Part of a small language model's weights.
Size: 10 layers, width 320, 5 heads of 64 (1 for keys and values), vocabulary 8192.
Architecture: RMSNorm before each block, no biases in attention or MLP.
Each number is 128 + 24 x the weight over its row's rms, rounded and kept within 0 to 255. Layers, rows and columns count from 0. Numbers have three digits each. The size before them is the row's rms in percent of the matrix's.

# layer 3 MLP up, 640x320, rms 0.202, rows 67-178, columns 120-159
098:159143156141154173111151121153083136151127122181133117153120121115140163171163096128124130114143141115210095136123123123
098:134121127153118130129096084123116130118095095122120165081132108171116120133142128173110097129119122143153111104162188147
099:113112162122079158127157096141120136148155147135066113127173130136149166122129086123139111137169122091129123089137140120
095:118151122137174088133109100114148118131112165141115082062073082097168102103104139083115146140178110123124109146120122109
110:101173135141132113093152123120137093154142114172131065077117126126096143118081101110145096144119136176129120139128095120
101:114074127179106112131129143156139145102139125136095110078112125111124132107124123093110101118072117116150134110109118119
103:149124124144131115120162119148121106079080065165132069171135145112167153136178120136106166170183131127147123140132090125
095:116068093151076129135118150155115118092133157155129123110154123118113134149118107143139158085116085094109134178100112120
107:144095136121140138132150126117109128133124124140134159157110125124136142115127130125212137146163137080163148110094140122
098:154145145119136128148128102122163166107138076096126139114115108131117108110175103131070108160112125104116140126129116104
096:138139155119141145150124128100152061172144131083100142115130110112121141136163145125085151118125142120189134120132137181
102:141095174103129111152123088122126128128143091138115146162137118138144132145147142139086148191138125122141137135143139143
089:103198056093173115113131160119140101123106146151173143130117120103109111083123092082157141078138174081115095136147150115
099:148151160130120097099121147142084133109120124146148112144141146129135149102114125138145136106141146139122163197123117166
095:123144127140096096109143145149133155159081102135140120132142105088127139108170057118094088134113118087148190080153181129
094:101142148124130069122117117113159110093123125140130110137119166141129158157121105128158137102150126133104137147148164152
097:107131115137123153136135107081041129087123136084142105116145161126078106118138153135122158140121139149142151125134107113
098:141143145133142130138109135128096125118087142114149119149130142087106145113125111129093116135134105156101154128142137114
101:113105153115124161145110153136092102144179118121099149128098080127140090097099091139141134101127135124099091150113125124
099:128117153129123116136086153133159115137160182147120124172141151144118096130118174149130141139173127106102089114150107111
099:107101127161178141118154092161137061098146127116160182128128098112113151161147131121141139167110120145117134173139160155
101:128124141125136170149151127117137129142123159146123142169149126124171161112103128114089130126123149115134144117101116086
105:128160108094142161133145120119109107114120146114104087106122122099100101140137120139128156125156169098120117176117078078
103:127116121169111154147134129182120122113125150152118103137126117131165136143150097129130112160135056151135113074119144125
099:106162113169117097107099086135123152171105127124168105112087125127140130113152114147108145098110102136144088115147132137
098:129151158150101110123113084107165108109111130153117133143119123130145181098103130209137113205089145115122119139124105087
094:160164109113127154082108145139098142150121140174065121156156167106157113106142120068124125117144135109146105126096130186
102:169132109147175138141125122140114143151149159103142158162153117165124141151060148148158160142155150113117138150106143102
103:154134120126128104135161128100119116149147173144138152116131139139116204104153154122085106123170170145120203143133129126
102:136115159158163062173127072141139105085122145154122170166111104135129110145138174086112129122126138126159144107117094149
108:135153126122143132165126115160119151138123138161142133125095134102131120115081126105088162097135099109144127116126101162
094:113135106148132087142139115153145140093111154085082128118112112153136158132123150160095106084155161105082130096131097082
098:100116128096120115127106155122118187111116143112159142114155172167139102138120101105153144136159145125167149120155080138
103:175122160134093106155117157110169149065178156117118156145122152124117129114176135121133119136178102133144144130110137161
103:130110134149131109136121099140158119113152159131111139143143130147148177117104140134132134120143143114124108113145122131
097:079110155138105112118115112132123129139153154129117113139128071108139082150080118117128147126138086175078143094166129196
111:144089077145111108088139102204159168120107113185115162120107135126142141122134115113155110087126107099111147113133150111
099:117146098137123156118145143106162144106144147142127101149128174062128135140136110115106137150140116116129114114165121077
099:089136108114119147129136154127135092153110132139118103121068119124129115159117151173151119124122123113124087140135154170
102:155113189107112097117117132126127123105139130150196132143121086134147123138102126133129053120107151118106127113128140112
100:111111098125139092132149122166119110123174162115111123101152130136167148125110123151143119142138128121154143095126092147
096:134106101143144137171098152113094102115137135150136116104118125124123122162141146172155091191090112197161137195133124140
114:114117064124096095112104120135159155148103198149104099096129134104103126154143139126105127092122137111131112128130122104
099:127112082143121128131143127100125129124135125110145118118120161123091169125093073199137077118108162120127135170128160128
097:104120153154124157179160147176119155141184098149130148099109089127124109097124100130098126160098107147108175150091164122
098:113125126127139109123127147111128133108125134157109129126115120118134124099148103143072063136088162115137113108116138142
106:086153130140094123119113118151127141138117134127106121175085105149137145110158135160153134142139149175122147145108150128
101:122103113159125092124153058154111086126138130086104157139116078105112143148110111162115128114153124165112156164103136133
100:107155138126099179124159147124094131187143122087122156115099145106158127131102108153124137109118087164113128117152093127
102:105171149129128143148137152139127112117108132156136140126126115127166133138113116064144138108127130103106134164131129155
095:104122105156110125085177095127163099134116117099112104114081176114137150170111101138135122138134123149158146133116110152
101:121104107134107119118181127143128064135171141097116152116145125110125143130114145131128097093135124138124117086133084124
104:142184122099167148098147109157152154157150123133149099109147147127113143129120122146155103134116143116081120144163104104
108:177130131134137129143160088123138091123109148127103108120183138106117159136133111110120131136127123144111121153133149113
104:127084139155129116097135130116150173089177120175159138158134115125130183134119101143110080118137171124134153120144163133
096:124145119130162120125108146121147081127109125170113151140078166148135161157141127178094125098142128130142090121111108163
100:113090147096136105104121096120125104129109152151169149109153131132093121103133139150110097189120120126119112091147121154
114:142127120121144101147151118126179105149128109120102146095093184138164106106104126098119148127136157103155133117105148142
093:137181081112126110140113138157127136116117127114081108146130127131127102127083118150119100155166132156119122107098171139
098:104149121155150126115136155146125126121102147125147147137138108126118132132151143139113109103083152135107200111116149127
096:183170068113127129133098105188153124133161143137107120138083158103092122160140125109169113145099099139145110114124094143
100:113120133084126117151130084149103139114194134101115175152117145144112096086083120064114141134150100117126104091136137164
092:125063134154137153147117128129117149147143144097140105143111170140120171114137123128113155128115124129130075155090137134
104:120131120125155129159135178109104139154125131109150144126134130093069124164157139154128161139138135140121125076128116119
094:170112120172102123104136118146191119114124110178141123093140121171130167141135114163124118114096141093127143082106113132
093:148132120144098099128127120109080111098120107116097091087164136106157148081143152141132175144118085163088138100118166128
101:128124133113123111145129160140126136123106148191129154157133143099127142133097127147172137131113135112095100110133081095
100:171129107125161126142106127112123151131114132132127154081141098095101104117152102132104123099138151153186136128129105122
101:140105129093129115157092135122123154111149178103119189184140106119120112106136127129095128109176151124118105138113154130
106:154145128103128111129116112139171147075105133159128117089140182143123127139159143104157123109159099086145190106146176131
103:127193125107154115115119077105142089115114144128150106106131098117120159101112151124138162160128120138099133095110117101
096:104148112107144154116137142131136073149141123139096154133053135164127138130112124082150088117092099152136123126135133165
103:155131136157123141165104126150138126117147099117137150102156113157101115151133169157113168127132141132119152113121154123
099:133092130130096147145110161122148099091100163125103109127116158136147158156095167127135175148139088092077100105134106130
093:119123125150150159130110127152122131173155162101141119129138096149112135135138108134123118077108148133126122119127156136
108:125135117145125124112129162156102084134137175121099178092110133122141121144104144110107096121134093114107113128107106116
100:117118153115085128119126147153111103081167128120110120121145140094115191108118087132154159143088085119072121126119086139
113:167101156113125128110144157133057106088148133128133113130121102154125134113090156138142143130149126123124148098127130132
099:117095156135143130127139143101134141147141111135153132127147092095106155129116122125112149124128140145133142105108110152
107:175076144115142117141127108137116134063140124170126142201129073125119189145104158078116105096112153098106150138117158095
095:163104131095152096143134157156093102096118101123133143120179136135123156110146129157127118117141180153132129125116166126
103:158132137096133126128137134129125072155164083157078111138140153115116169102116124128101135130124103120146133073148091167
096:131126188153145172113139163138136145130144106118082119152114103148107153140151151067095163150097139115141176123120058089
102:090116119145106152142095136123095117121109121146107083134115130110117160132161117141188134106089113063092154151118143147
098:141105102111103118067092114117102124111145127122139135071142134086134202127144111116105117125121147131133112144119107187
099:179144121132135119160141164124088136087140158143087093148134125145075139149126108127083107113158149161145156172128150078
100:116118120115118129133157142126130096110159122134135115092127139132131096094171092145098126132128145130136185160115160167
093:174096088130093112088143133189118141078132114132110160130138103094163156107107139081145108114092131146139131140136110129
098:162123119195072123115114078121135142109068123127144144110098155149096149133134146172135110121132143081147138107123117171
096:121164125126168114155136104122109095194131146139151101114113148082117133154075148109141146132129171094105135106120107118
095:108143109135143168127127152120109137124091157190141087108114106128148137137114134149112131132110140136141139085167164139
094:144161168199096133116123141139126147120113097109160161128134177121124154124123122070131156121115146103124116162116137139
105:159120099098150122133112106120125133091157115108157116064150163155153123117144113106124078154109189106124178130098134131
095:166128136092107157158097178117141119114092136067132145104133144142114148126079091157100221098144168139135129139136109119
099:112147151078136120121104137158115070170132099152156147115104125130108119146135148114133116088141078126129113140152170115
099:062147104144143110118104181169126150146107106128094130084116095122166151095152156152103147082121132126085164069125124107
101:157113136106148135153129102087128139105141136097076127103146132086145112150128108131126121141085107163128130146130157103
098:121105106142169134105110065096114132142148130152104183152113108138146129132126138110157127179108124146168173147124123141
112:164134107167146160126124140168151136183116127101143123101152129122144086159124124113129157111115119102113119111100095103
091:153133149133108102130101098133129114185119186106138183115114150156129168137131092107115099117151122153111152150137114102
101:075102151147120126099144143126107135121134131109093146155127114154132152146122137110178100119142134140143087152128124132
098:096114147135069099123115154186148150091150116108133115118077125192115126107136121113157077150132144141157077099126101131
099:128120177077150139157138141112139165126107130074126128147094119108127138141159147131106115113149125130131148158127100131
106:144150153125143115145130153174149115128137110153132154106138134100131138108129085155113130141122122110112094125129126139
098:167136107190125141103159127164125146125123119143099142125128149117136146126100112135139069147181150125123134109114154183
088:108109173106159140116112129133167068122179083134111110130093084110122115140095124139149157119105105127131127124111088148
090:123131132106154093080162150151155148124108122108124115168069130140134152148127149128121174116174139123200133108102115127
093:122150134116119125120135090116136133112113111139112095090159119110102147120098124108189142078077114135133153216132132158
096:132170161080128143124143139121146141132134106184134088139097119094157152136091109103112144143126137097132152140131098100
100:156163085144150140129131151084109152125123121068131144117112130149126147140108089092136123132149108124157081135139152174
104:138118123110148150135115111110091134119083139090106140127104091123144146143152098130124158147130112156133148111110167119
101:116132135102134131124107103111140075116159157165107114096113130103123166095114108124103137085082120145156134146124099124
# layer 3 MLP down (transposed), 640x320, rms 0.0904, rows 67-177, columns 120-159
106:084127124115120118122149135130131089102129162144122136177122113131126080127156102153109098143136122147132125126140123104
099:140174133069073109117128105102143119099107149134161135194158103133123150115120126132084116125106162086111136104104120170
107:115169131145104160166146135128098158123148134099143092124104138119157132141155151125143117141143158113148140113134114173
104:108125174112139136135159172125102102161124191129116122172137130129112131092101148097135121107098154110156156148132143160
113:128153133135103103097156116122131127120144152133069116104099131118140166122152117104112122120160106100153108109127117129
103:131131151134114138126086102139133102133163165102151121155125134167120143151106096112124092115123173151171090145098146120
093:116115169100135115099141085066125126134156135153128126131128162112104150108130137135148147168098119161121099131172094158
092:121115160111140175112119150115182190108153092157107169157143148149146145101068127115173114141096113106144150188165076110
100:132144114131128145150171159089172124107137091113114149176097119147099141131150148142144144109141116102122112124121138130
105:112129131105113102146124128146129096169128109099126115143104134120092116158139125112126101154103154091133119119124126085
098:143135166128132118133113132106133181135153111122101116065126130160092134123159132147154141159118059102102145106169141114
088:137151127143144133111132149098153088105122133124121121179108139151132119136114156150120136104105135150114173103105093124
096:125115188154100171124133153125152103153124147118138117116125135134119176158153150141135118160128143149134121129101100110
101:145157121148171111107149135115171116108120136155128123140111116131119101112142085169096159107154127096121092156165172121
103:115150107088098132126076146108103116096064152133109126174145107152120118159141099127141095177130149136114114100140122160
098:127120137128100130129155110119080093141114135133079142163109111159129137153164137118117134146127133112132175123153125131
101:157144124121150169089118122140158118151118156160127136135121126167141101129133127092155128098124090128154126122165112084
100:144133102099134149103122113123132175156129135150195113113143117118101129110145127138065155124080119143122105092172164134
102:134127101123109143156151178162155119125169136111123153103119118154123134143168119092148120108097157136110149134095150115
093:103128108111164148123093152195119128144166141123117152100175121129124122078103155115109122126152161151114130126125139162
102:121154176167134171151105145117110140105148094134168142146133120107109148132133140165068151137131124083123141156127119151
097:132160114142166141180129126133078173098146118142150125123149089120127129161120131117164117113129124160161106165074128118
102:120097098144120109160152137166125132114116180105156144087115169132147127141136128157137091096144119136113093173115124093
099:089141144106147097140161160122109105114112121182127133110152139093126134170131118179099133112149078120100080101136063135
103:135120118156104108123144127101162133172136149164111074134135139161112120155157100110108193140156106123124140124122124162
102:101149087131091102108118130102155187166131118139102156127110102170089123136136126152178108097130108168158148170115133132
091:100133121143118176123114134081137150127095121120088123170156133154126123139158117109090099111098106153117135128110132110
100:115114150107113112134142128143146102126111101130147149152132120139147089135126123133120146142114152135130144154152174074
099:101117074107128164124098182160162140115158154113146107133139165090127106147124072138133156125186127137141083102170092155
100:175143129124089102098108107101150169106133131107160154132147145155070134140106108110119126146139147181146140070144136126
099:107120129113144118109162127066138116103108118149102104128091114135115080124095152175128146156123111089160118121119100128
100:116123155178159151123123105137125114090124119093128125123126100122137151102135143126118117126137102100115177137148149155
099:147133144131135149104134146118097163098128113079110155113099111089122125136152127135113156165134120118127113108135102097
098:156135146174122136083147084142123135125116176113107121154156153128149156094144148129148131154111130144151109099163130120
096:126124152143138123109133102101172156095143130129118121106130134139104142144146156084138113144121146135171107121174104102
102:155131176131108130093121136127178148138117107115133130142169139127116149171122158156165099106169128103149175152116104117
109:129136117099137093121137126136174122114112134135091102149150120128115139087155138128136122140128108123103126091133114095
106:136135135148139098143093105131091101120159150109127116131132094143111150145129126096136098152125124174130154137089129149
104:106106166124152124127099112140143152152148108136151128148095173084108087096093151149110099118127123129103131164062159129
102:097141092134150069107124131133101103094153121091140138126163120138132116144137120122140095144157129156140138122153105127
101:081082097101147121108156112173165150092095141143085155145093124127123139110116118135153118133142167111111116135085158147
097:131144104133150107106134127119123133097124111070121107073113120195172100141106101106100136089130103097146140142096139128
097:118138122145151121111165180134102145161087146150131128120105150147112089179130165115144117105157148110131145128157120117
097:121116118138123126133106132118143105118117115164117131133102140127114149112117120132101129110124122095131172129117163090
099:141119149104129113089129098127104150142073148168150122134166098128116092108107099123117130094100101133131158155100102120
108:094104121110159115140104125160167132112114141113123169110133052097113110128134110174105103158144098140146170116121126120
107:108162132146138141140165110145128141142137137113086141164090151133105116130109124153108128135150142135092105112136152136
079:095141178116113158148144114107140123162137157102146143139127122163097123167086105136093133154152136150080116123104101087
102:128157167104125114099149168150123123157171125088160099110131129130126105094108115107140150079157095138142147112117146145
104:127121099141157140181139109125152112098157131136135139123100147124120144119077128117126112116162101145108094128138144184
100:138158085141113120115086131138127106114105089122127163100150108129110164127182150137124129117096089144121115090160086136
094:150120148110101110103143100084122113154167091143132168115134121135107163104104142125111149133077094122114103149137159090
098:152123132132124114143150114092090084166092152138134085109121143103129104119122136154093137113128181067105114133170124115
104:100175145105097130135144143127086161098081146097135132082144120086118131145133137197094219142102177090132146169148129130
097:140082154125102105108081123085166141137151172130144155173150098114111160132134119090165109133100143154150152108192169129
105:091154131139142142146155136087147063108118128128146161154098129103093125080149125169114147123097125138164172184111105131
102:122112107125116123128087112092169139139096133147136083133149107147161101134114128100127100104122175186142129134134110151
108:145131144101161166118155115094146121120128124108079139106115163109120136091105142146118147134139126104143158088121096096
098:074162095096132075139153137160139147132158079123146128134130145109151136140125136158135147147143138105160091118149144131
100:120148136103158120152149106153119178115145112148127131133103108168139161112126098108111133162148153102103114150094084153
101:096101143119118162107142147127096101106111174138099105167129095139127153142132119130148122130141140111158157145159122157
102:106130104112157119114152148163128095106140123131114107182126081109131120136124096165147090173102113089092142133156103107
101:137126107117149131122165125155163134112136095163108164104138109106184085111132112149126108132117133152156141092075118121
099:099123130160140134104146156139088097118146117090107135126143118107148120098141146146080142133153093113147130140081111167
097:139077126152111162141101126169112109134171152148140166104142132122130145132129118139137125119175136134145129125123122129
099:100067161131124117162133102148115128114141154112131164143138145100153158184122139141110083113119125147098115147136103098
104:116125101120145103161107138132137180158123111133115124166078099103086089136131144143104168104150127076118082129133076131
098:132121110119159125151104084147133107148135143120073140120123168129147145136109117134123138150097106153131050103123125116
100:127112172122134116075090139138136127127127139086060158133144105135161115079142129123112123139119122148143089092131133133
093:131154086156150144129123125154100155136104130098136131133218123113125134140107155123137142100133127116134130091091158110
106:157154151146164094142129125130170148176105149144131155144108147083139119127139123143153090135091124161137132154147148134
098:167161139162162145116155115156159128117116164133102142142110096131125163112156063128147093131127123137098181121147121117
102:140127139140099120149142104173128079134118160108133129143137126135138171115140134138131112139166124146138125132129148187
102:106145139174110164134120144108096120150087118169149129124120090121115110154148165120112092156114136131125142071119133107
098:104150128115123110133140099136123111091162094093153151148126140124167145119131102137131090087124107151124121154078147070
112:098130150137122105125142112154156138124104144128079095098127118191156145137142111125136137144094101136128146087084128144
082:155131125107122147155143146131073116123115086120123150127113096097112103118141118139126120142114199175117104124147099101
094:157111151127133090115150143131171144094126126106143088157104101102126135102123131090112123158151148106191113146150113128
084:095164151115150154120136146162134132135142108129165125173153121149158124158140138122139143075110115132098140137174155112
109:123122162136097089108145112175117117121126132131140142151115134139114122153118146103134085095140183163127148170100131107
097:150074107155156162135132093123141143151144113098108172128110131157086165154171141130152132154163124122113128129122162066
102:154149112141127118134112096101142109107114125162133124114177143126148132122159086106124165116146124124145143103137154143
104:166178118085148129131131154119124131138106096137105134103128134091122126155098134145117173133168107129171105111097109154
093:135104133122129136158116095129134128155100100134091125155125125122106158169159094146164145109116114103140102135172122089
097:138136175127080107096102178097142078130152123126120108130108135118170064167117118137132126104136091108127111134121122123
107:187098129114130135143109124112102123125155126139111128129133173125091164148140137113061091097144131174101146133130127119
104:131075143129099136127095119131133125151149102134138115087168082127119106135126136122088137130151095159142135127122158128
092:133106160116132174148158163151116148141120131143131130117121139133135145174132119134119135100139122144180143204075153147
102:124148108164120116132097074139106141103086141114171102114123122100106084095131129162165140137108147127113114083150141093
099:162133142114153139143096094092149158171096119154110157135144101133139129139123110110166150138142101146123143152171122141
100:140135138121120114148128136112119140139100149157180154065133094121108167129154087145131130156118110114084168125140136152
098:134089141131172091136119073184106130144171134151111126147134102105151129136124185140133148115161102063087153133130121158
099:161090131127117115133187116185125169090115128139125105129163135172109101139155096116152146147124173127121140138167152125
102:118073092135142127162105112099140130144140123126118147076109151155132159138095110112120120129141137088130116141123125069
096:140071102099108124119134149104112115137127155129157170130103160140131143085129097086122147113090140116125100147080104138
101:160155192171128141119131167100092137135093096128122147137128117173147163154146126142123136135096083148096116130154119152
103:097130146131134126132123120166110126123143151102085148129133144122126141112108109137137111113109119179154123105116121142
099:110130069117122102116096125132168125137089124101139173142137087139086136116176152130090119155114131108148137146156116207
104:147119138143120126095117123148113122128111114168124152136141142181149103119126074149140123122101138173116154122093141103
097:137108112116190127147135114130083128143126146136138170127127078162133104132099149140094163101146139120106142116054128099
098:135128175137134127118121145136125119132102133113142128159122111150138158138090128171153050115128127119121119162079086138
105:134111160109094120144130114132128158140106115097154137104138100103123127129146145139102139098121169101144117154147119141
106:191137123107159140147130164146148163113127119093100129097116122145122132106149153130100121096153119131138141108133115136
105:117119124143123107103120136165109177138115109134131163158146120134130153113110130134118138131158140132115111182134152130
093:117121158139153158183123110149114122130116141163163145140139141143144148092092119145138155134142133135111101118156100122
095:146091096107189098144118102125115137138147115096130114122103096154179102105117148154123115128127164094117132162109085103
093:106130123101114133142143118152098138164173107148143144138142130149144130116100148138127162121096148144152125134203132124
097:138136102108117124111122105157126124109117119168120115175068113119171162128130119120127114114111128098117155075119128109
096:122122123096107129115128149093148150116137179169104094128137126111111130131169105122128118131141111133140121131149137138
096:117131148107124087149131145134175133086143138162134145094148130140099152177105100108109106150126147144143130133109153142
108:128178134130135094109097127160107165140090123161122152134148143126158126119129134113080146096118157090126155113142142094
# layer 3 MLP gate, 640x320, rms 0.197, rows 68-178, columns 120-159
098:062145145126122078136161107087140146147120143099142152147115126099157128100131111089073113121128122097133154127104110124
102:114051148104167130108127164094137117117128158136108141083121166125095105148155151127085151122086129112142131171129124120
102:129141097143126162121131107134129194107139125144077075121148136156049111054159137127149075078147149128107141105126129116
106:175128105121170157124152088137125124144154134142142148124135165112144141120126115158126147136103112093120109119133179119
102:136113144150092140138132145149124147141109139172139094132099110102127157109150118104129121138125125140141123120123169119
109:119127122119116066109125134082131165126107122122138123097129065146093121094106146098169110074106108143104119140108105170
099:144083109115137118157150100127125130119123143124136142118109152103096127086135107148090135066130101118076157134173121122
101:124128086120146124129140109141151128126164159149106136114149110124142093168129109113112109147129080149064131119145124109
099:116157130119138116129087135125101140144139123138157100130118168142115057107093109135081099117131119113199124148129119107
093:121127116144099156134111074074094125126168084153138154106148117139107123115164139108156175125138110122108160132131124131
103:100165100144117128122124142142161116133165154132117117066117121082109125109100131127077075127135121128123128107130136126
099:119130152123131178199147101127135084135145141121129124157145118090134148126155113159171122101199136167105144090096139155
096:127143114114156108132110171150131170140135139088165176138159123150091087137115155087153132125131132112119106141107143128
098:114147114138115140163149145106173125139149111110141128102142150081126114083100119129100119145120195081119142153110145083
090:097143105090133110127127144117127143155154160190137147117138154148173103129138147133125084151085175124144135112116131134
093:127162132101098137142141154148146119132133159165129156169120129179132099144118159117121140121109139132153151165105086140
089:127146094123146151080135128108109140113162162143112093094146126158145093149098156144121138154113139143145158119129072118
100:129156141147108139154137132153154170118132168154146070148154143100115139144122131113091148102145158099136148077155142119
098:123137128168143133126102104120102076112109184125086131160118162158119102120109097160134114129140133118123088116141106101
097:148124128090147143136168103174132122141146148121114102121156153126143142159109124122122125128130153139119131098147099109
101:144122111157101133117163147160149138130135139143140140184167138122169141135099160109080122136112143078098140118118144127
107:132137132152104097135118162110116139127127163099125091141119162116142121149108149135128087133076117113138102143125173107
102:138109142112139111150109121129137122134158106118113137166125130126126098178161123167130126157094109145128100146140102158
099:174102127124090092146131133116114132138152133145111097153137106132137117107147126119174120063143160118090130121182132127
107:107144098166079124119113143194181130084115137116117118154086143124155094132138146130133067122093138090120137105110161124
097:130148126121121087142110137094108089124156102083169111146122126155097156145120173191125146138110134124100095138121122148
105:164128156177132101134071120111144138155113170076200155141134151133154160122133120151143126137135125159100102105135153158
100:127109117114120128101133089144147121154153156133161147129110116156118107187142163144138139143137133144112112115164139114
104:170130090132110144106151124091144139104192102120130125097103128086155131119117123119087165125128093112094149118090129132
099:132103144141143115101105113125140165113142114143102114088139072073092152149110163141147131133108138147091149124126127115
096:084158141161120165155128122118075136123123141105137142118164103167145114143127114119118074088161127125149100130140157101
096:131136152115142110143123113132127153116089092106098153118152107190100104160129114093156118146134129121142155125117171152
105:178112157169115101140145063104138099111131113116115132159110145087118153105119141154138161143154096136095112120115055113
102:108161070162138123111119170060101097139114127127120124112103141139130111120119138167137133120120145184147185095097127130
098:126091120129118169130150181134180145109100100108133098125116105091084103135143147114120131164086119114123083151133172109
102:135119114112110065108126132130137131156171111111108152103124105121126100144185149114115148129132120173154149108119131141
102:102170113138139143126118110150138129141113135142188170171136073108162124123146110101097139176137103110149127111141085147
099:148180184107142115140099113161129130100144132131142122072121116085109133146196121110154161142117131120117123124120121127
100:103146146124150142116142127124137102106128168112125144143137120129117097088161153101108123108080143159178056096144140112
103:181118150126144136092108123102168117119146163149131121136102130133109138144127156120139109114116106138107140129130119134
100:121099139135134162157126145100106080108116138089104144119079131071133042158114132102059143129162127151174083146111129093
107:109129091175068145119132120126118180132117165122112063116097124121151138103140136136112152104104112094139085143168130096
095:133148093131096152145177110120153122115136145144131108118108091079130118065120155111115138157102112144178111184131156144
093:164144129134177153117108129120145152092143127114153131094128133141090129135144107116101139149147138116128108172123135110
100:150100097130149118107111133166115133082158121126115146083094137123129138129124123140149124127154143144070184165136106116
097:110143118129109088123072101105130140122149155129137150079109056107117122083133130121133095138121128152117142132138139076
097:166093084133104102145131116146096102118113142082112137152132110068131121130149143108092175120137158130160151130112150127
101:122110169144155126107134150072144140104135123135153113102136147077107166121138121147093144101101123140142149158096136164
100:165142130168155101135149096136115125125153145149155157120124108100146138126140148132154124153102104147120158109113144117
098:114084161134116132110133149122068163108158165170096103093085133124109134094127131137174130155069102096123118110127113126
093:117142097122123152111113122068125134101121114148144097124149148166145125157133132157091108135082102120105110102101170150
101:091087122137108127158108122081105133107113101158106184133136119107143096110111135134109154080165144110138140140138163113
109:062113144124122126145087143148127152129174137129138168128076163139139136131200130146152165145083109133120142099140136148
100:128130140117119097164094133123129126168130146099108142137122140134096107172124164124188112154101108101126111147130118119
101:116118119109144097128148066113128112128164126124142089132121154099143124115150118123155126141142107088122096119125105140
114:162136117156132165156102117120176142160133150096102138137124152113116156162142140133169154128082147105129149124100113109
105:134135099099130150159112109157133117105090138152096107132132127150125106140137151151156158138142128106123149156152052144
098:057116155126149142172129169132123157141154145087142151126073149131094097140159120111169119129129145107117103123089134102
094:132136135122167112136140126091177141105116202129133085141156130149139105140100148166128135130091126151122121128134150123
095:119147120154108117170124141140122180139137119125168097118146110108130111094105164130119140092148089129135085110124131102
096:142106158144130109137132119106082153126143112130138111153134134132173120143134117157166139137118121089130115117163080148
093:110136145130105146122153104132149156097148100126116148115155126117135077119123149163157131137083123132173153121099140156
102:140123125115118097169169132148134129153160097114122121148142152117134127121154125078120129087121146145135106116107121118
099:156164074129072156155120128156126111110125130125137139126167159132133111138143078098163145146088112110163155087122124146
094:135073124146151102134104074133098129151120144135118121165125069110144101146144119144149174124130091097146086104118107151
102:109139136152100119158123127072131114108125102097134143150171104104124092140103139089163142171133121147146113106135166150
105:145090132127123127114144175105125160076131169121106103111136099088097126128137141119099170099114105102108142115131144164
105:139104149110110075146128115150110144106132111143081166144086118133131111121177103104139106119129160106142137095136149146
106:207106176101183146171118086147103126092137121161131117129109166131116150137150139129117148103152139069161161113136126103
104:128113097179120084153123126164094129137122100125121158081134090151102135157147115138129134115130089118125157151134116141
092:111129154121109143117128151140126112152180082067095152089121154119145118147139125106109091096103155150154142113119094168
102:157095133136073118124158120142085147085114144106107162171147127110129110187117169110116128072143121100179140114112094108
098:090145176082106094099142107128182149108120130131163113153158098135143123138125143110110146114143140105114097127131119102
098:104123143162114166121137082150131121145117101131094176133116121160142107145141144119126136152120130145125091143126133158
106:160102156122129139105148136096147136113134153136094118078091164176156106128116146123111101130130141103132134159135116166
105:109112122136076123170135132166120135125175124169112141154131128148123106129087153101081118138082147120132107110124150122
104:124179126166110175147074082135165152144124144136106131115105152157146155102168111131133125102176119130165077174148133119
098:123130114106104122098112073113163142126148152097076111097135123152147094127119110091144106177131129111149101144116172124
096:098140113116111167118113134113144126124104112108102158140117102105122135118125120122101115110121120109143121172140161175
097:102135158074129173130083135125132089086120092138120109103114151115138139156164091114143181111118079132102131121106110155
103:105129146094149151162121117119137140141126141119186160124118117131109128131148121102119074108174136153144155100136149134
102:130083090122146144141142105149127117119140133098115176102129107146122120144112141153101162158162115148141179140135117173
094:144103112137123167155102127121130122165168116129137159091090125119090094077173131106118098147090099126187178101128115154
095:136085124131103088135131105155139109129150130126125120120117126207128132142111147168100140167132126132112126076113138144
104:143113176106148134112112080152122084147142159115114156158104101133118143126134124104158081165113123136154128128132123115
102:099115157151158113120059095084133099159138095092139141168182130147179120096171172104114151144148124143129123125153099116
101:113152106167116137138155156138113168140109118137121144126093167136079110102167127077146127137119165119091150103120110143
098:106148082116128126127109141150147128171140143151126135109123133090146102119140128144146167083166090145123095136104117131
094:130116157146120155150126151115124141122152099142130134108114160117149122133136160176131120107134139129124156102114110146
096:096097110093124113116116148156115114089155118123092131137126121124083146151149185127115147119121127146115121146105135156
097:126101102159117147128129132117136153122120148109117159121126159150139115167140102134137106138154143078165136124162128083
101:092120150138139142139125161159111086201119122119152108152145134107071101112133148146097109152097122141154142118139149103
097:129109131145087124159120154128136100109143123130084120141171129145118147171128150120135077128104095124146154084128144111
098:126094126138153140109182145145112103140152125129113116103100134103121149126174139121144164128092121086128117093130123133
103:178121147139125094136175129130088154156143157096117147125105126120140066142100159124176150108092110107121114145146108084
098:087135152138124148131127132147144108105156170130105124143140181101163166079088144102177157140102110148132165123130152122
102:080118141104135153172163153159146095134082151092178138122171113125091133158151089106083129127148118092137146100094115123
109:135117132120108132129138131170142117125131114113125144146179152123100092124082113133129137122131109158136107110146101100
101:114197152116124158149147128116159143114122128118125122126165123082155141112162146154181124162093089149113151164118119122
102:079135141155148157114103113144118111145135156101110107143127157138128128088111125087150132119168126096124131116130162150
099:128136150147131137136098092103085130128080192144150143162125155111131171134103081151153128106120118089130115151135115089
101:115112150164114105110094134112146101052190167139091154110091094141130151088090124120156168148088109088170126109114129114
104:149119126105154109128129099126126130126134112127129144104122138131136134126153121139182127126114096129082142151124115113
100:092117132111143120115130135132126101154172094136182112078159084055134084117154139138106153106083095156160106128152133143
095:098129142110139116133091069095087137135155125132118150108117104100131121136129107134111107147132135132139136163140086085
097:141110138132116103162096117139146115102096150140179138100194137140119124152111154137160096132126168175076086098146154155
092:137109129113157138128109105107103125146134108157141118105144165116097103110072130139104110070148103129145139148142149130
093:113138140154128120136152098120119133125141147132135140153112113227126111143150151124115149069151127143122136112129150104
102:129181109118104135127131180135114147168108094123188109111136066124076128118114115141132127123123152144187109139131155130
102:082113090120149080134122099164135103103152091130160152120152174157140123167143144153133073147089097149111131082115127122
101:123129142087179128154153088124140104147121149110136155112155122185112131130159096131161100126105123130126130149118102149